{
  "n_head": 4,
  "vocab_size": 1422,
  "rope_base": 10000.0,
  "attn_scale": 0.177,
  "bias": "all",
  "tie_embeddings": false,
  "parallel_block": false,
  "init_std_o": 0.0,
  "init_std_up": 0.0316,
  "schedule": "wsd",
  "decay_shape": "cos",
  "batch_tokens": 65536,
  "doc_mask": false
}
Each number is 50 + 12 x the weight over its row's rms, rounded and kept within 0 to 99. Layers, rows and columns count from 0. The size before them is the row's rms in percent of the matrix's.

# up: layer 13 MLP up, 768x192, rms 0.148, rows 752-767, columns 0-63
# down: layer 13 MLP down (transposed), 768x192, rms 0.104, rows 752-767, columns 0-63
up752 098:36 55 33 42 53 37 37 68 27 51 66 48 57 39 58 56 49 50 39 32 58 60 47 57 31 44 70 60 48 51 35 25 44 57 71 64 31 45 36 46 19 49 35 44 47 60 50 67 59 46 77 39 44 49 53 49 53 53 54 40 41 47 56 61
down752 099:51 57 51 45 46 56 48 46 68 33 40 70 43 63 45 48 28 65 54 47 62 57 44 42 78 61 47 27 34 28 51 55 74 39 43 45 55 67 50 51 56 58 59 71 58 43 54 44 51 47 41 50 63 49 58 78 53 51 61 45 40 51 57 46
up753 095:69 44 38 57 60 53 21 48 64 48 50 30 42 59 59 29 50 59 51 37 40 65 36 70 49 55 55 64 37 34 67 51 46 53 71 46 49 42 34 25 36 33 29 42 46 51 46 43 42 37 52 54 49 48 48 69 57 61 34 60 37 68 51 42
down753 086:45 44 22 42 48 37 64 62 47 42 53 67 35 55 37 63 53 50 39 44 59 57 63 48 63 45 48 29 45 62 44 54 44 57 42 43 66 55 56 55 34 58 37 67 66 51 28 63 43 41 48 54 57 45 43 47 64 34 50 67 54 32 68 65
up754 100:45 34 39 45 42 24 52 43 47 57 46 40 40 46 54 50 38 56 50 49 47 46 53 40 41 62 49 62 49 71 16 45 53 50 54 38 42 54 80 38 46 48 31 50 58 52 58 41 43 62 41 61 71 57 68 40 42 50 63 60 50 55 42 42
down754 101:62 57 48 37 57 41 48 40 41 37 42 59 45 35 38 49 55 32 51 38 44 60 41 45 39 44 55 62 52 55 56 77 57 52 67 71 46 45 23 55 49 65 39 37 63 54 46 60 51 54 54 34 59 34 44 49 48 49 42 52 42 52 49 51
up755 096:63 49 73 46 52 62 46 38 51 50 51 37 54 65 45 38 69 59 45 51 31 56 63 54 34 70 57 40 34 39 42 60 36 42 49 40 50 45 45 87 33 50 50 61 48 59 43 56 53 41 30 58 35 72 80 66 51 25 40 49 43 35 57 58
down755 098:38 41 13 70 54 41 64 65 53 69 29 44 65 39 55 59 39 54 52 41 60 49 53 55 59 47 51 56 48 65 66 39 64 37 51 62 53 54 48 46 55 54 46 45 63 51 44 53 45 57 49 54 39 44 51 37 76 36 30 64 75 52 35 55
up756 103:64 68 63 48 48 70 50 38 64 46 63 74 20 46 43 50 60 63 45 33 38 46 44 44 44 57 70 61 50 55 48 46 40 79 61 56 34 54 38 38 41 40 50 45 55 67 73 50 75 46 60 72 52 43 49 41 41 56 63 45 48 61 33 42
down756 086:39 40 52 39 47 47 45 58 47 44 36 44 65 45 54 53 74 38 55 61 60 58 49 61 50 55 24 51 40 55 54 58 49 23 59 63 67 48 41 56 64 58 54 45 54 25 39 65 37 50 56 31 49 57 56 46 56 37 37 42 58 59 83 41
up757 099:44 73 65 67 42 69 59 58 55 77 36 61 47 50 55 54 56 25 48 40 32 46 54 48 47 52 41 63 16 45 37 53 46 45 59 49 58 54 46 38 47 58 61 66 74 36 41 37 59 56 63 42 59 49 51 39 35 42 31 66 44 53 52 54
down757 087:52 49 62 43 53 42 31 48 37 51 74 52 59 50 47 59 38 70 55 54 56 42 40 53 52 46 68 39 62 65 70 41 37 52 51 50 58 64 60 55 43 49 34 50 30 63 46 46 40 21 28 45 29 47 35 62 40 59 59 44 58 77 59 72
up758 110:48 40 51 40 44 42 34 39 53 45 47 54 66 44 62 40 58 55 61 34 62 51 57 65 69 54 44 56 57 48 42 39 45 31 51 26 29 43 56 45 17 51 41 39 47 49 57 72 74 37 51 66 49 66 57 52 69 59 51 40 19 49 50 64
down758 104:43 67 55 41 41 59 47 46 63 45 53 51 42 42 41 55 56 61 42 35 75 53 34 45 37 45 54 43 66 63 45 69 29 59 44 19 42 53 53 41 53 74 45 55 51 60 54 46 68 56 55 40 64 40 49 52 55 48 57 68 43 64 46 56
up759 106:47 50 34 58 44 47 31 46 31 57 42 55 77 49 45 31 44 50 60 69 45 44 55 59 44 31 47 52 37 52 43 47 42 43 42 53 54 33 39 46 60 44 41 51 67 60 59 40 49 29 49 40 52 60 51 69 64 50 51 52 58 48 63 53
down759 110:62 42 47 48 46 40 34 51 50 54 45 51 35 66 75 46 55 52 56 50 54 51 33 50 49 42 82 38 42 47 70 52 41 37 44 54 56 40 65 59 41 54 53 49 38 15 49 71 85 74 59 51 47 40 37 32 44 32 29 52 37 46 46 50
up760 106:40 62 63 30 58 44 49 38 35 54 55 50 21 55 48 46 33 27 35 61 39 37 43 54 64 51 30 47 45 61 43 33 38 56 51 57 35 41 55 66 35 46 61 72 50 72 50 57 34 43 28 57 73 56 55 46 53 60 52 54 79 47 62 51
down760 112:54 65 56 45 45 56 47 49 59 38 47 61 86 44 62 72 67 83 49 34 64 42 50 60 91 41 68 44 56 57 64 41 58 57 38 54 60 51 39 46 65 39 39 49 58 28 44 67 45 49 37 49 49 45 55 36 76 56 48 42 44 51 45 66
up761 099:61 50 63 44 53 64 76 47 40 34 52 41 46 39 31 47 69 55 27 73 27 52 38 33 69 44 52 66 63 63 45 49 69 72 32 60 65 43 55 42 50 56 30 47 53 40 25 41 59 55 40 51 44 44 61 54 44 50 48 50 59 58 64 43
down761 097:36 42 47 41 54 29 51 60 53 77 28 49 56 65 54 64 33 34 80 41 54 49 66 64 49 59 63 27 42 54 40 36 46 34 57 51 49 49 63 58 56 41 63 62 49 80 63 55 41 44 57 65 32 53 62 44 52 62 39 42 49 50 62 62
up762 103:36 38 55 40 52 70 56 57 50 57 53 39 31 31 44 48 65 59 49 34 64 41 56 43 56 22 62 62 41 42 36 30 48 34 25 40 72 44 48 45 73 29 42 59 57 59 38 47 40 55 43 42 39 52 43 56 56 44 44 50 45 39 53 52
down762 105:61 51 50 51 54 29 41 45 49 64 46 44 57 41 53 41 35 52 39 72 47 68 41 54 55 57 64 48 49 49 59 55 47 57 67 33 31 76 45 51 51 42 52 35 53 52 52 29 40 34 42 44 64 51 55 24 63 33 72 62 54 46 43 60
up763 101:36 45 56 42 56 48 53 53 54 57 70 68 51 69 57 29 60 48 44 71 36 54 55 43 35 41 40 65 34 61 52 58 46 93 45 53 30 47 46 52 52 60 53 48 55 54 40 58 53 45 49 21 33 55 27 50 67 81 53 70 60 71 37 48
down763 100:55 64 32 38 39 48 56 48 48 51 39 49 39 19 37 65 48 65 45 70 57 55 45 61 57 30 41 48 46 48 63 69 69 45 42 61 48 64 45 19 32 36 43 57 46 65 48 33 52 65 60 60 35 38 77 46 65 21 58 31 56 30 82 42
up764 108:33 33 62 76 63 55 42 54 43 50 30 23 58 45 74 50 47 51 73 58 65 52 18 61 35 50 69 50 34 57 48 44 54 70 60 44 66 59 60 50 62 50 40 65 41 52 59 55 32 73 46 70 65 52 53 53 38 52 45 55 45 41 53 58
down764 113:57 51 33 38 24 53 68 45 53 53 47 55 58 41 37 43 52 48 44 46 67 53 92 50 77 37 36 69 52 42 51 59 50 31 42 58 40 73 66 43 52 29 64 56 30 48 55 44 57 31 40 40 46 60 44 24 41 43 37 43 52 42 48 32
up765 098:41 42 82 41 19 62 48 54 47 63 50 43 32 55 41 53 47 45 73 53 50 48 60 44 43 60 48 45 29 57 18 51 50 66 60 61 49 59 52 37 55 39 54 55 24 43 34 58 26 42 32 60 48 52 54 37 49 51 55 38 54 57 41 58
down765 095:40 55 61 47 85 50 59 32 60 39 48 45 63 71 44 39 28 43 49 56 46 37 31 58 58 67 57 75 68 35 42 44 41 34 50 46 58 70 45 78 29 49 38 52 53 56 54 71 57 56 39 37 66 24 76 60 45 26 43 54 42 49 57 57
up766 103:56 65 51 52 33 45 65 48 45 48 75 38 69 50 56 60 54 66 50 47 50 53 59 37 49 54 46 41 24 49 47 73 47 60 42 25 49 48 54 44 64 38 44 68 52 45 39 52 61 55 46 51 30 47 42 48 61 54 61 43 74 50 52 21
down766 099:47 47 58 47 63 48 50 52 73 49 35 54 20 60 61 59 40 54 50 21 50 36 29 54 46 47 53 53 64 48 46 53 30 50 52 43 39 45 51 39 49 48 29 50 66 39 33 47 68 50 51 55 59 65 67 46 37 54 38 44 41 36 53 48
up767 100:70 55 35 55 45 52 38 64 61 53 36 40 21 71 32 61 83 46 59 42 42 44 55 44 68 39 57 61 50 57 45 58 35 59 56 44 53 43 45 38 41 48 67 54 33 46 33 38 29 48 43 41 51 54 52 54 50 51 50 33 65 66 39 58
down767 090:38 44 66 67 67 60 61 46 50 51 46 61 50 52 48 21 54 44 64 68 40 36 30 51 27 71 41 76 45 31 37 60 52 53 47 63 37 57 65 26 62 41 64 46 67 27 56 54 56 45 69 50 54 43 64 57 42 46 55 48 59 57 44 14